config.toml
d_model = 64
n_head = 4
n_kv_head = 4
activation = "tanh_gelu"
norm_place = "pre"
positions = "rope"
rope_base = 10000.0
rope_fraction = 0.5
tie_embeddings = false
parallel_block = true
init_std_qkv = 0.0735
warmup_steps = 200
decay_fraction = 1.0
doc_mask = false
steps = 3852
Each number is 50 + 15 x the weight over the matrix's rms, rounded and kept within 0 to 99. Layers, rows and columns count from 0.

# o: layer 3 attention output (transposed), 128x64, rms 0.0912, rows 96-127, columns 0-63
# v: layer 3 attention value, 128x64, rms 0.0723, rows 97-127, columns 0-63
# up: layer 3 MLP up, 256x64, rms 0.105, rows 0-20, columns 0-63
# down: layer 3 MLP down (transposed), 256x64, rms 0.104, rows 0-20, columns 0-63
o96:56 63 68 70 71 80 94 51 77 43 18 61 49 45 34 52 41 48 95 00 08 54 38 43 79 07 42 58 65 37 30 74 76 60 45 33 63 60 55 33 20 36 51 37 57 49 35 31 18 58 44 57 46 41 42 86 40 34 41 74 45 35 72 60
v97:51 51 56 50 49 67 47 42 77 65 81 59 46 33 35 44 61 72 38 62 77 42 50 45 78 82 39 56 60 32 09 31 34 51 54 32 54 31 63 72 99 78 53 60 48 71 27 00 57 64 64 29 87 20 78 25 18 41 52 66 56 36 46 37
o97:67 37 62 56 67 18 47 46 25 61 30 34 52 52 56 39 99 95 79 34 71 65 46 11 53 43 36 34 56 54 62 35 71 42 70 51 47 50 20 65 60 40 72 33 22 55 27 49 50 62 86 16 65 39 84 80 42 64 38 74 42 42 60 60
v98:63 51 46 71 59 82 36 30 88 41 12 51 42 63 55 41 64 33 25 67 36 16 76 32 25 60 78 99 32 66 34 23 54 49 25 89 47 77 53 55 35 35 70 45 56 51 61 75 73 48 46 56 66 31 58 74 57 36 37 34 35 28 89 31
o98:41 62 21 53 60 65 79 61 65 43 43 54 57 39 51 58 30 67 54 28 33 56 60 36 36 28 56 67 43 64 51 47 40 52 22 66 64 73 27 55 43 90 22 37 25 45 38 90 47 94 57 88 77 04 67 39 32 58 37 49 54 08 55 54
v99:46 77 63 55 74 20 58 56 15 59 54 73 76 65 85 62 58 21 36 46 60 19 62 41 40 65 92 79 18 75 44 67 43 27 53 43 31 37 67 21 32 39 23 56 79 38 40 56 90 02 67 49 45 58 14 67 32 57 78 66 72 67 61 33
o99:62 53 11 69 49 66 82 37 19 66 81 68 85 34 49 47 22 31 18 38 38 47 48 33 72 52 81 76 23 47 69 47 53 22 54 55 35 42 35 40 28 49 48 86 51 58 34 54 63 20 83 77 45 63 51 66 62 49 60 73 88 40 29 55
v100:20 58 74 75 41 47 68 44 58 39 47 99 78 61 29 33 67 79 13 54 71 49 88 28 27 18 64 69 22 37 18 53 44 58 16 46 68 37 82 34 58 59 23 09 68 46 68 29 61 54 42 65 38 31 60 37 55 44 73 50 48 64 32 37
o100:86 19 75 67 12 47 35 17 58 54 46 25 85 50 34 89 60 56 36 70 57 64 23 31 64 48 73 70 31 28 54 60 35 56 28 58 64 65 30 33 73 69 22 20 47 78 58 56 74 46 79 41 47 38 68 32 55 42 91 81 45 49 66 41
v101:51 33 71 72 42 67 79 84 29 58 50 47 54 43 58 60 43 15 73 56 48 26 99 39 59 69 49 67 63 44 29 28 69 23 84 69 50 32 56 58 51 44 70 30 38 47 69 38 59 68 33 27 57 57 19 14 50 72 56 44 36 52 21 42
o101:63 60 65 74 47 67 55 47 37 49 42 09 57 41 69 72 31 34 49 37 38 75 75 99 41 39 49 29 57 58 40 58 34 30 77 35 56 13 21 48 34 35 71 71 57 60 45 56 57 64 45 15 98 33 49 24 33 59 40 76 49 39 18 78
v102:43 56 99 73 47 06 51 36 68 76 42 64 54 48 69 76 79 63 69 68 35 55 11 50 67 48 46 48 17 31 42 44 13 64 55 32 83 36 54 64 17 50 86 70 83 36 65 51 55 00 46 50 64 59 25 64 05 26 26 47 35 27 37 65
o102:27 50 48 13 83 40 71 82 41 32 48 32 35 30 46 71 83 34 55 57 60 48 37 28 71 52 92 86 30 34 92 62 28 30 52 53 33 30 60 55 36 54 89 40 12 36 61 25 70 41 61 46 78 53 23 52 32 74 90 35 45 46 61 53
v103:09 28 28 45 29 40 70 75 69 54 22 38 80 54 66 55 34 53 42 12 69 51 02 62 34 63 23 62 60 62 38 69 62 42 35 59 53 24 28 49 59 39 96 45 61 80 56 50 44 59 80 54 29 59 37 31 73 22 49 69 76 63 87 39
o103:46 63 49 51 87 51 70 33 37 48 53 57 63 59 84 72 48 90 44 35 87 93 37 31 50 33 55 18 64 34 75 13 51 65 62 24 36 63 48 73 64 61 61 67 77 55 52 70 48 29 46 48 42 24 30 53 55 37 63 36 52 40 62 13
v104:75 46 40 58 58 41 68 29 44 22 53 55 94 45 80 96 61 44 43 43 67 36 80 71 28 02 67 68 26 40 20 29 50 69 06 59 65 40 69 25 96 29 54 67 32 36 46 62 31 54 40 23 27 34 60 53 37 80 64 72 33 51 78 35
o104:65 58 70 74 39 21 93 14 18 55 55 61 75 40 73 59 55 59 65 73 49 53 76 63 48 57 71 83 36 82 48 33 51 45 48 86 71 54 12 31 56 37 65 56 47 47 33 74 16 52 49 90 00 63 63 46 18 45 59 35 49 50 45 84
v105:82 12 19 46 59 46 00 56 00 74 50 99 49 17 41 46 42 51 46 28 65 88 68 48 51 67 64 40 35 45 25 25 71 44 28 59 88 77 42 67 29 39 46 59 24 40 24 32 61 40 70 71 91 34 18 52 58 61 73 12 49 22 52 36
o105:59 49 57 62 23 30 00 33 44 35 44 48 40 67 69 36 90 03 32 41 28 44 44 29 48 55 37 64 68 71 38 67 37 56 60 16 75 26 28 56 23 76 17 00 35 09 00 55 59 29 40 67 70 30 31 48 76 53 26 36 99 31 60 72
v106:51 80 66 36 14 47 26 99 07 40 47 73 72 12 22 52 30 29 62 41 82 52 37 36 42 50 39 78 55 50 88 29 69 39 27 29 51 37 31 67 33 62 70 33 38 54 79 39 49 51 60 17 40 16 30 35 56 27 51 45 51 44 37 59
o106:81 82 59 55 49 65 51 56 37 42 24 43 59 49 32 69 49 57 22 43 56 28 49 66 48 33 16 53 45 60 71 50 44 61 91 04 35 48 57 72 11 58 52 18 72 59 45 63 61 15 50 41 57 24 53 29 64 42 60 52 57 64 60 43
v107:51 57 26 41 20 27 52 63 47 18 48 58 70 50 34 52 52 60 62 35 34 63 71 63 32 61 59 79 71 27 52 64 27 78 52 44 48 58 48 75 61 28 21 42 76 60 44 34 59 15 29 66 66 29 61 05 44 71 08 89 59 47 18 67
o107:53 42 66 96 46 26 24 73 57 58 22 61 89 40 35 29 49 56 74 34 43 59 22 28 63 65 78 59 35 61 50 69 57 51 58 83 73 63 37 48 35 41 62 00 69 65 58 49 30 38 14 21 45 68 47 46 18 44 51 50 46 69 49 16
v108:60 24 24 80 81 50 31 43 50 66 74 44 29 64 73 39 29 63 35 21 56 76 75 65 32 23 32 53 61 28 77 36 33 25 46 85 42 11 69 17 59 76 21 57 56 48 86 40 78 75 58 40 65 37 40 72 43 60 53 81 30 60 40 99
o108:44 52 54 68 58 68 30 57 37 37 71 46 33 59 11 28 74 80 31 33 45 39 27 59 11 58 68 49 26 45 74 45 29 44 22 36 64 59 34 28 68 51 39 61 37 34 94 37 41 34 15 42 58 85 35 58 59 28 42 78 33 35 67 99
v109:66 23 71 58 48 95 76 59 31 73 57 10 28 68 61 52 40 74 48 64 27 62 76 37 11 70 54 83 70 61 28 61 52 51 34 16 27 23 72 56 48 56 41 40 62 23 29 54 53 36 44 61 78 61 51 35 29 31 80 33 56 65 86 61
o109:69 43 69 53 28 46 31 58 59 56 79 23 43 59 27 34 43 27 29 27 54 82 83 58 27 59 56 26 75 43 73 32 73 48 19 30 49 65 61 19 53 36 32 47 27 48 21 62 37 45 71 63 93 57 46 44 51 04 55 64 37 40 34 40
v110:33 09 53 46 40 53 53 44 56 69 62 37 27 36 57 99 63 53 37 70 31 41 37 38 43 99 99 48 36 23 19 44 65 69 23 10 98 71 64 31 27 62 50 80 77 22 55 49 44 56 70 68 26 29 33 30 68 40 50 63 22 64 23 38
o110:81 22 40 62 58 29 50 49 59 74 54 25 29 56 79 65 39 47 36 33 71 22 59 32 82 40 68 84 99 37 46 49 41 42 42 05 81 16 61 42 54 50 76 13 43 28 59 31 13 48 74 83 72 37 34 32 23 70 75 70 35 54 29 45
v111:56 50 78 73 48 37 36 80 37 27 56 41 24 58 64 66 70 71 34 51 62 21 59 32 56 75 50 05 51 67 35 59 40 29 16 57 29 50 00 72 81 23 34 49 59 42 52 40 37 43 39 57 18 33 37 84 90 54 63 39 34 62 49 58
o111:67 38 23 40 63 39 72 55 51 21 73 58 72 62 34 10 34 44 41 48 42 21 43 77 58 44 47 36 60 68 44 80 59 48 71 33 25 32 48 41 72 08 38 70 44 54 36 69 39 70 34 60 20 27 68 46 52 82 85 48 43 26 27 05
v112:55 67 29 29 54 61 20 41 48 50 53 58 63 72 40 39 47 42 44 30 59 55 71 41 98 63 86 73 74 00 58 77 99 25 66 78 44 52 47 70 67 34 29 56 54 22 40 59 28 46 25 51 36 60 60 76 53 26 25 54 61 68 50 38
o112:53 64 49 67 38 66 23 50 45 42 65 76 72 38 38 25 41 58 24 31 50 46 77 60 80 39 32 74 50 18 38 79 42 45 31 53 51 43 61 63 52 56 21 12 72 10 29 49 50 79 41 22 30 42 63 55 52 26 30 52 31 52 24 68
v113:52 56 36 58 51 74 45 83 61 69 52 65 50 37 36 55 47 71 36 11 46 27 60 31 74 69 49 68 76 55 68 38 46 67 34 67 54 50 55 34 56 53 81 91 49 72 99 67 35 22 76 45 15 62 73 43 34 75 51 66 48 44 15 48
o113:48 48 41 65 71 27 68 69 68 42 40 40 81 38 52 50 45 93 21 31 72 16 30 51 49 73 27 40 57 70 16 61 34 59 55 77 59 60 40 54 12 67 51 72 66 44 44 42 34 18 65 55 54 46 53 38 47 60 63 45 27 43 61 72
v114:27 43 66 33 43 46 25 61 91 41 46 43 57 97 70 54 21 29 45 28 45 74 63 27 30 88 63 56 67 79 75 33 74 60 34 27 52 63 07 47 40 54 47 34 37 41 72 52 61 86 64 37 70 42 78 76 41 56 82 46 68 60 76 62
o114:39 15 28 70 55 66 58 41 63 45 40 45 36 62 27 29 40 54 28 48 99 31 85 48 38 53 51 29 27 54 81 10 54 57 28 34 51 82 70 28 41 45 37 09 99 55 80 51 54 63 78 67 49 15 83 61 39 42 59 62 63 17 51 46
v115:71 90 57 37 73 24 61 63 62 31 31 30 69 80 41 46 33 32 62 60 32 02 32 99 54 41 60 66 33 37 44 57 58 39 79 83 73 93 64 90 49 47 61 55 29 27 52 52 76 37 62 43 49 70 36 50 53 34 95 65 51 93 38 44
o115:55 56 39 66 56 53 05 32 42 59 14 76 58 53 57 32 02 03 42 50 22 49 45 49 45 47 83 73 43 29 33 30 78 39 49 56 39 32 40 76 48 55 42 64 62 35 53 05 56 81 48 67 54 46 48 33 55 34 62 16 31 86 52 50
v116:38 54 66 19 76 42 56 80 17 53 42 42 57 73 58 67 54 47 65 14 43 74 44 74 36 56 98 09 52 88 54 96 23 52 61 36 60 26 53 26 53 41 44 46 20 99 56 52 44 61 43 70 46 51 42 71 42 47 38 26 09 39 44 67
o116:49 28 30 37 46 79 40 74 57 48 73 35 69 99 55 64 38 23 48 57 63 63 42 67 53 79 43 46 11 58 58 55 45 76 68 26 57 56 72 43 42 26 56 29 36 65 40 39 43 61 58 50 02 79 35 58 65 68 79 48 55 27 33 72
v117:35 16 91 59 72 17 65 60 70 73 32 50 59 17 46 39 62 56 79 37 19 64 90 53 34 75 46 21 59 62 45 74 61 08 49 66 54 45 36 55 35 83 30 58 18 30 18 59 69 49 31 28 54 09 69 76 89 78 46 86 35 38 16 27
o117:46 65 24 52 64 79 34 32 55 42 68 32 43 35 61 66 73 23 72 67 61 56 60 30 25 86 48 33 66 73 97 69 45 15 50 30 81 00 46 41 46 52 61 44 46 95 15 61 33 65 29 27 34 15 99 62 58 86 57 91 49 58 26 85
v118:25 50 23 61 88 32 12 53 85 34 53 36 92 30 52 30 73 49 58 51 37 61 12 46 45 58 62 50 70 39 88 00 30 34 54 55 49 19 67 52 49 46 65 41 13 54 57 16 71 17 30 73 44 57 29 39 37 70 72 15 80 49 33 66
o118:35 44 55 70 85 42 16 57 44 52 25 47 63 34 38 57 62 83 68 56 41 60 55 40 27 81 16 52 34 66 57 38 48 06 20 31 35 66 66 60 40 55 53 42 62 33 45 38 84 27 59 99 64 56 67 21 56 49 75 48 82 60 75 63
v119:64 06 71 44 18 50 92 62 74 56 16 60 46 44 51 34 54 34 38 41 97 42 40 59 21 93 70 71 27 53 42 52 36 62 90 71 70 30 75 33 69 63 10 44 56 44 48 70 27 55 46 51 66 30 32 56 37 51 25 42 99 40 38 52
o119:63 29 45 84 84 77 59 66 26 48 44 45 59 41 51 65 83 25 18 58 46 77 14 42 40 57 30 56 68 49 68 23 18 83 05 70 70 32 42 72 54 04 52 35 46 49 35 61 66 57 89 10 41 48 10 51 31 53 38 62 73 61 23 34
v120:67 61 26 74 35 73 76 37 36 47 66 39 14 77 57 41 94 82 44 27 59 49 42 64 69 83 46 51 33 50 51 94 57 59 50 73 49 56 58 33 41 54 81 61 21 41 58 48 30 19 53 63 42 91 39 08 09 56 39 62 57 36 66 74
o120:43 41 53 40 47 04 47 88 62 60 33 41 43 56 37 59 52 38 31 42 66 32 35 61 61 69 40 37 49 30 48 62 70 30 57 60 67 96 13 31 66 44 77 97 18 06 30 63 45 60 67 41 49 66 00 49 69 49 57 35 44 62 73 52
v121:48 70 37 43 45 73 30 51 63 75 45 42 56 71 32 66 37 41 52 57 88 67 55 74 40 34 28 53 22 25 70 72 35 25 49 32 67 39 40 62 14 51 35 26 44 45 39 68 45 22 85 90 57 32 31 45 99 70 27 67 59 95 57 21
o121:18 63 51 92 33 71 22 33 39 52 60 46 37 35 70 43 51 84 22 50 68 50 24 57 64 24 61 59 48 38 55 38 42 79 69 29 40 28 76 63 84 73 68 61 53 62 41 80 38 40 40 93 48 71 41 39 72 71 57 70 72 68 43 34
v122:39 77 11 92 42 59 23 58 50 28 25 60 40 60 69 34 47 61 29 73 30 31 18 45 25 49 84 35 59 51 47 76 61 33 61 51 44 45 72 61 39 54 75 32 43 39 13 51 52 48 92 27 83 20 62 43 32 97 67 36 56 52 76 35
o122:54 62 15 82 47 39 37 59 65 59 50 73 18 55 50 55 35 62 65 62 39 73 44 38 52 48 63 24 60 50 65 68 64 42 64 54 19 86 25 52 71 54 25 56 20 69 19 39 66 38 90 60 45 26 73 38 38 76 43 34 66 54 41 48
v123:49 46 51 52 37 62 52 71 44 48 52 42 48 45 48 66 72 56 55 56 59 38 64 38 49 24 49 41 79 33 70 29 39 51 59 19 88 30 22 55 53 48 62 54 59 23 45 22 76 16 80 43 25 75 81 39 82 31 48 46 41 48 58 40
o123:42 22 52 51 71 64 42 43 79 38 35 53 60 40 56 41 46 70 76 34 75 34 88 66 66 38 39 51 56 39 40 51 46 53 52 36 51 26 19 24 35 59 69 47 60 62 27 50 44 22 71 85 48 54 66 57 59 60 73 29 31 67 54 14
v124:53 54 17 60 36 71 34 43 75 57 63 59 26 44 46 87 54 35 58 36 38 64 62 38 59 14 52 43 50 74 24 77 16 60 18 64 66 47 63 31 33 22 53 42 08 72 28 60 26 59 80 28 38 76 25 52 33 28 47 42 66 55 79 32
o124:28 59 45 39 34 40 57 52 32 43 51 37 14 60 88 59 56 58 62 62 33 60 72 37 65 20 62 60 44 78 25 46 42 59 68 53 49 73 61 37 75 76 25 64 67 37 18 33 20 62 77 44 28 80 06 47 91 32 53 50 64 35 72 45
v125:22 99 52 33 48 70 73 47 56 56 35 99 29 61 41 70 47 50 68 52 50 49 12 94 52 85 67 80 79 56 34 68 13 44 18 55 90 52 90 46 57 38 39 46 22 27 63 42 21 70 46 33 77 55 74 69 71 61 52 84 77 49 36 48
o125:32 82 52 72 33 21 62 58 27 37 25 55 31 53 65 76 48 28 67 54 76 38 24 57 78 26 46 46 49 68 41 26 10 15 61 45 36 58 88 34 74 49 05 28 42 83 80 44 27 69 72 23 30 59 72 67 82 61 52 40 23 85 52 65
v126:84 69 36 63 13 57 38 74 23 52 35 44 43 11 79 75 36 56 31 26 18 34 23 50 76 56 35 35 44 68 62 36 92 19 35 54 45 69 54 22 66 69 49 56 29 65 68 37 56 40 39 40 61 34 78 80 18 24 64 77 46 70 99 38
o126:99 71 71 46 57 50 53 82 50 63 67 88 43 31 96 30 68 46 32 45 58 52 48 32 09 29 32 55 64 48 51 62 84 35 72 30 44 80 43 38 58 77 42 53 83 44 66 43 20 42 64 52 63 66 80 91 25 55 54 39 57 51 70 49
v127:73 52 31 45 82 36 50 04 64 77 05 75 44 24 50 39 47 58 91 54 55 42 64 00 49 88 42 68 48 13 47 76 16 53 88 63 58 50 52 40 47 18 60 73 65 26 41 34 41 68 53 51 46 89 45 59 41 36 33 72 47 68 53 34
o127:00 48 30 53 52 81 54 48 46 57 42 46 48 39 57 70 50 67 30 27 54 51 99 12 66 68 33 52 76 56 52 53 28 44 45 99 26 08 27 49 78 69 47 57 29 14 64 38 41 40 29 46 86 67 55 99 36 52 47 79 50 50 51 53
up0:21 70 38 17 58 55 26 61 26 51 54 35 43 28 31 52 28 49 51 84 64 44 36 31 62 23 19 63 58 54 47 82 48 67 53 45 28 26 42 48 55 58 75 31 67 30 68 36 65 29 45 41 27 27 30 61 36 43 57 41 36 42 58 54
down0:68 46 22 45 25 57 49 33 42 65 74 62 42 57 75 71 49 68 44 61 48 62 59 72 49 51 69 42 59 56 25 63 34 48 54 33 49 43 39 67 59 40 55 22 57 58 57 46 60 63 61 40 49 70 37 34 40 56 59 60 57 28 36 64
up1:64 49 37 68 30 37 51 39 42 30 93 61 60 41 48 35 19 42 72 82 63 10 56 43 72 35 39 59 59 77 36 79 56 50 65 57 43 38 58 67 50 33 40 32 66 84 47 46 30 58 48 42 36 64 69 62 46 53 71 24 72 40 39 51
down1:34 38 44 85 77 71 62 58 65 24 72 59 52 45 25 36 36 47 63 10 51 46 28 37 66 43 56 79 47 61 31 30 67 57 52 36 46 43 42 44 42 69 79 51 57 78 41 35 44 71 52 55 42 49 59 65 12 52 46 30 45 67 18 56
up2:77 53 52 50 51 42 57 64 31 44 37 18 61 27 39 77 66 53 74 72 40 70 54 40 54 41 66 61 63 56 60 46 38 67 54 42 73 12 56 53 54 65 49 47 61 72 57 49 42 65 50 28 67 49 83 59 26 71 24 66 40 58 21 29
down2:33 52 50 28 47 36 40 53 22 44 36 42 66 61 53 28 01 71 79 43 45 36 29 56 68 32 39 48 59 36 58 41 63 70 39 68 40 40 17 69 41 21 55 62 38 51 45 89 61 29 48 14 50 57 59 57 41 30 42 41 43 42 84 21
up3:50 51 52 49 09 60 59 57 82 61 42 50 73 49 42 38 39 44 31 20 40 68 50 44 51 20 34 48 54 44 27 32 53 45 31 37 36 62 53 41 55 53 23 56 44 56 39 58 70 32 32 50 52 80 53 43 63 60 47 27 30 35 40 43
down3:49 63 38 45 53 57 53 54 44 42 67 62 39 75 35 39 51 51 60 36 48 74 47 39 93 57 41 50 62 30 51 62 52 51 62 47 37 54 47 37 60 38 36 44 37 23 75 59 69 61 46 36 58 27 50 42 69 39 68 83 48 85 65 45
up4:55 43 44 37 53 35 44 54 50 43 59 64 43 79 48 11 40 36 50 68 40 53 65 57 30 73 09 32 41 61 65 47 54 28 35 34 75 55 54 41 52 55 59 57 58 46 51 76 59 52 41 37 62 46 10 29 68 48 37 43 54 37 41 41
down4:61 56 30 48 51 54 62 55 47 32 65 49 62 65 72 49 50 59 64 43 62 67 41 35 76 32 33 54 48 51 58 43 44 41 34 44 42 43 55 51 39 26 69 59 23 27 62 45 47 97 47 54 34 67 51 37 44 54 70 44 76 80 57 13
up5:64 52 16 35 35 22 69 47 48 37 40 66 15 51 57 45 53 47 64 73 66 25 75 40 66 40 42 26 70 82 45 31 37 50 59 63 29 42 73 44 51 58 57 39 30 59 61 08 53 67 58 20 37 57 64 50 66 60 52 47 65 60 67 43
down5:56 65 41 50 32 35 46 52 32 35 57 74 27 33 31 20 55 65 38 47 44 43 42 50 58 58 31 50 88 76 33 23 54 73 31 57 21 33 59 39 30 23 63 68 34 69 39 31 53 65 46 61 46 33 52 61 60 62 45 45 58 54 54 66
up6:66 44 29 42 59 60 46 38 21 30 43 52 64 38 36 22 47 36 96 49 51 40 57 80 32 30 56 46 56 65 24 71 53 73 62 78 29 52 53 37 61 44 55 59 60 51 39 59 59 46 27 22 27 54 59 55 36 39 56 59 24 28 43 47
down6:12 71 20 43 43 60 35 64 58 69 70 48 52 41 47 38 45 57 41 54 57 65 62 64 54 51 50 70 55 46 40 56 38 47 67 62 40 51 55 88 40 39 84 68 69 27 62 68 36 13 33 45 64 26 78 66 38 00 38 41 44 58 59 23
up7:51 43 49 66 62 58 40 61 43 58 32 74 25 35 52 29 70 38 52 28 55 37 70 62 41 69 38 54 80 51 70 23 40 48 56 58 37 40 65 56 68 57 55 48 50 55 73 28 47 18 24 50 38 55 73 76 59 62 33 41 56 45 49 28
down7:46 52 70 60 54 34 56 62 44 49 78 37 69 52 58 29 63 22 27 61 57 37 54 50 42 44 44 53 58 71 85 57 56 26 30 66 57 68 63 44 64 15 59 71 39 96 55 43 87 23 57 77 26 46 33 69 39 38 26 68 47 41 23 23
up8:34 33 64 41 59 70 41 52 46 57 29 26 64 32 60 41 72 51 61 46 49 48 25 32 55 47 44 42 40 55 39 26 44 56 69 41 32 60 29 51 43 47 45 50 60 51 44 40 54 81 32 38 22 36 70 51 31 47 85 59 34 25 57 41
down8:61 68 58 81 48 58 56 48 36 74 79 37 45 66 77 59 27 54 36 55 75 39 42 64 40 63 48 67 89 54 64 38 49 43 40 53 55 64 62 61 53 37 49 33 28 49 42 49 41 40 37 49 54 63 48 37 66 25 40 56 62 36 64 54
up9:43 47 63 50 52 32 43 46 64 75 65 32 89 70 52 79 87 62 46 42 59 45 59 22 38 45 56 84 29 37 69 73 27 47 60 29 57 39 35 30 70 58 53 23 46 51 30 82 44 37 54 75 59 66 51 39 58 57 74 54 71 42 24 43
down9:37 31 61 41 73 57 21 54 21 34 48 65 46 34 72 27 54 66 70 22 76 35 86 47 73 63 30 44 35 60 58 66 35 45 54 74 91 55 64 72 60 47 66 53 60 43 63 16 44 69 92 40 33 51 51 76 40 30 43 45 70 35 48 46
up10:62 59 38 43 65 45 52 56 72 30 21 22 32 68 58 70 68 52 76 41 50 71 53 59 58 18 40 67 55 31 60 63 54 36 29 38 53 44 63 55 76 45 24 71 36 86 45 35 49 69 72 40 36 48 69 45 51 59 56 58 46 36 58 41
down10:24 51 67 45 38 35 67 49 36 39 58 38 49 42 34 44 55 49 59 67 02 27 48 69 15 46 53 64 60 39 54 87 58 48 74 66 66 42 60 46 41 45 43 63 63 57 44 49 88 50 78 58 63 62 38 41 75 59 60 40 37 07 35 39
up11:53 55 59 49 52 42 62 56 67 40 49 47 41 72 34 20 54 36 62 59 55 47 30 63 63 78 24 61 21 43 45 59 62 39 58 60 79 68 38 68 57 44 41 39 66 61 48 45 57 73 55 39 52 47 42 54 52 53 43 33 65 63 64 42
down11:59 30 58 48 55 31 58 46 54 62 55 42 26 29 40 45 45 35 47 50 65 44 46 59 46 63 43 26 42 58 60 60 43 50 41 78 58 43 37 66 54 38 72 47 49 57 47 62 37 71 64 52 60 39 45 36 34 35 48 65 59 61 44 24
up12:63 42 65 44 34 45 51 83 49 44 26 57 52 46 53 27 64 52 99 58 08 46 43 58 55 60 33 66 53 59 53 45 69 99 67 34 56 56 76 54 42 58 59 39 54 45 54 83 65 39 48 00 40 73 40 46 48 78 31 69 46 49 35 47
down12:35 53 46 54 53 46 22 56 33 37 39 60 50 52 53 42 83 28 31 32 48 50 29 68 81 38 63 39 74 45 91 63 69 52 55 45 61 38 86 48 59 37 81 43 49 42 44 78 35 74 45 68 44 48 41 38 27 35 47 90 62 29 39 38
up13:37 51 62 37 60 44 57 68 43 63 35 38 64 45 31 75 69 31 60 55 57 55 41 59 51 26 43 63 39 48 39 76 77 57 40 46 43 55 34 48 76 66 54 49 39 54 55 33 56 42 67 33 55 65 60 46 40 68 76 37 50 55 55 41
down13:37 44 52 95 59 44 54 61 52 34 80 27 54 33 35 46 46 61 46 38 37 79 55 66 52 50 45 37 58 40 36 32 52 56 68 46 29 41 49 63 40 77 35 54 56 44 37 57 42 55 50 77 21 42 48 52 45 46 59 58 48 44 73 45
up14:75 52 70 52 91 36 62 24 45 48 36 38 50 54 54 69 47 87 52 45 77 61 48 59 49 74 15 62 62 62 37 43 51 68 59 95 48 51 59 69 47 38 66 69 81 47 53 67 53 55 35 61 66 22 46 38 60 30 54 51 25 63 58 38
down14:64 52 44 47 37 26 51 54 69 23 63 37 40 57 49 68 55 46 41 43 73 64 71 47 41 64 67 36 44 49 75 42 45 40 60 64 24 59 37 38 39 56 30 27 32 70 58 27 58 64 35 74 40 84 48 46 57 50 48 34 49 31 14 63
up15:36 69 35 15 57 77 38 30 23 51 67 46 55 63 49 41 42 56 53 57 58 58 76 35 56 59 46 51 52 41 60 22 68 16 49 50 33 33 75 45 62 31 00 52 68 39 43 85 48 44 35 77 26 51 76 59 37 38 57 58 47 51 60 35
down15:71 28 26 58 48 53 44 48 66 42 27 47 59 27 67 69 42 21 50 33 71 54 48 27 43 54 55 39 35 27 38 48 50 55 29 76 34 69 40 35 38 73 65 32 23 34 43 62 46 51 33 50 82 23 30 41 39 42 40 50 52 70 42 42
up16:53 41 53 61 25 30 60 44 35 80 62 44 64 61 57 51 41 67 51 68 26 55 44 27 48 70 34 55 27 51 67 71 63 57 64 74 58 60 48 51 33 46 44 63 55 33 26 97 24 54 68 57 25 48 30 48 43 17 51 44 36 48 55 39
down16:28 03 62 19 34 56 68 76 27 60 39 57 42 62 53 27 50 30 77 15 47 47 30 18 49 60 77 33 32 51 43 61 60 66 77 38 55 62 63 37 51 55 44 39 39 43 47 62 38 42 41 74 67 89 76 51 53 43 58 48 46 42 55 42
up17:74 75 64 53 53 20 48 43 61 40 75 46 49 44 84 35 64 66 42 52 38 49 60 49 38 39 66 67 58 44 73 50 61 25 46 59 41 46 54 36 57 60 57 36 47 24 61 49 57 40 44 95 45 45 45 52 52 47 42 57 91 41 83 37
down17:73 13 62 67 69 49 30 46 45 40 59 72 64 45 69 59 70 29 47 55 43 65 74 71 51 57 51 71 55 13 57 44 45 41 53 31 77 39 59 67 41 37 82 60 60 34 67 46 62 63 66 54 33 50 48 74 57 16 55 52 67 50 61 59
up18:27 48 49 62 50 39 47 76 36 44 58 43 48 53 38 63 56 51 43 66 52 44 46 35 67 55 63 89 30 47 41 36 58 50 35 44 54 56 60 67 84 65 51 50 40 46 60 70 69 50 53 53 55 93 43 41 70 58 58 39 47 76 36 58
down18:65 53 46 39 45 57 71 52 59 47 68 53 46 59 40 57 45 40 67 43 48 50 58 68 51 55 28 43 68 36 56 79 74 46 51 55 53 39 37 31 32 60 37 36 59 66 28 66 37 47 31 55 35 45 71 55 40 43 51 41 43 38 47 51
up19:53 46 37 69 45 36 69 47 34 28 29 44 81 62 50 53 61 90 82 44 68 51 46 38 32 41 35 52 51 61 55 36 35 57 23 45 57 53 24 54 48 71 54 44 52 55 75 78 41 51 53 52 34 56 47 81 35 34 51 61 84 48 76 32
down19:71 31 09 43 12 05 76 39 47 82 10 38 27 54 77 80 61 37 61 59 72 30 53 22 30 56 45 51 74 78 59 59 52 20 39 35 81 44 49 59 45 28 56 68 53 63 86 78 45 67 68 52 47 44 61 53 42 18 65 77 72 56 56 20
up20:40 43 64 61 61 42 70 81 45 41 53 29 51 24 18 47 56 62 99 46 17 40 55 66 34 49 61 78 71 68 57 53 30 22 46 42 58 44 41 45 64 62 74 26 80 11 43 74 24 30 45 39 54 76 53 60 53 61 43 60 66 46 68 40
down20:38 57 07 55 70 65 67 50 55 55 34 62 44 37 76 34 72 51 42 66 34 57 24 53 51 65 50 36 73 31 74 46 46 27 61 84 26 30 31 55 39 47 56 53 61 69 47 35 66 66 52 41 54 55 48 67 40 61 46 74 47 28 42 49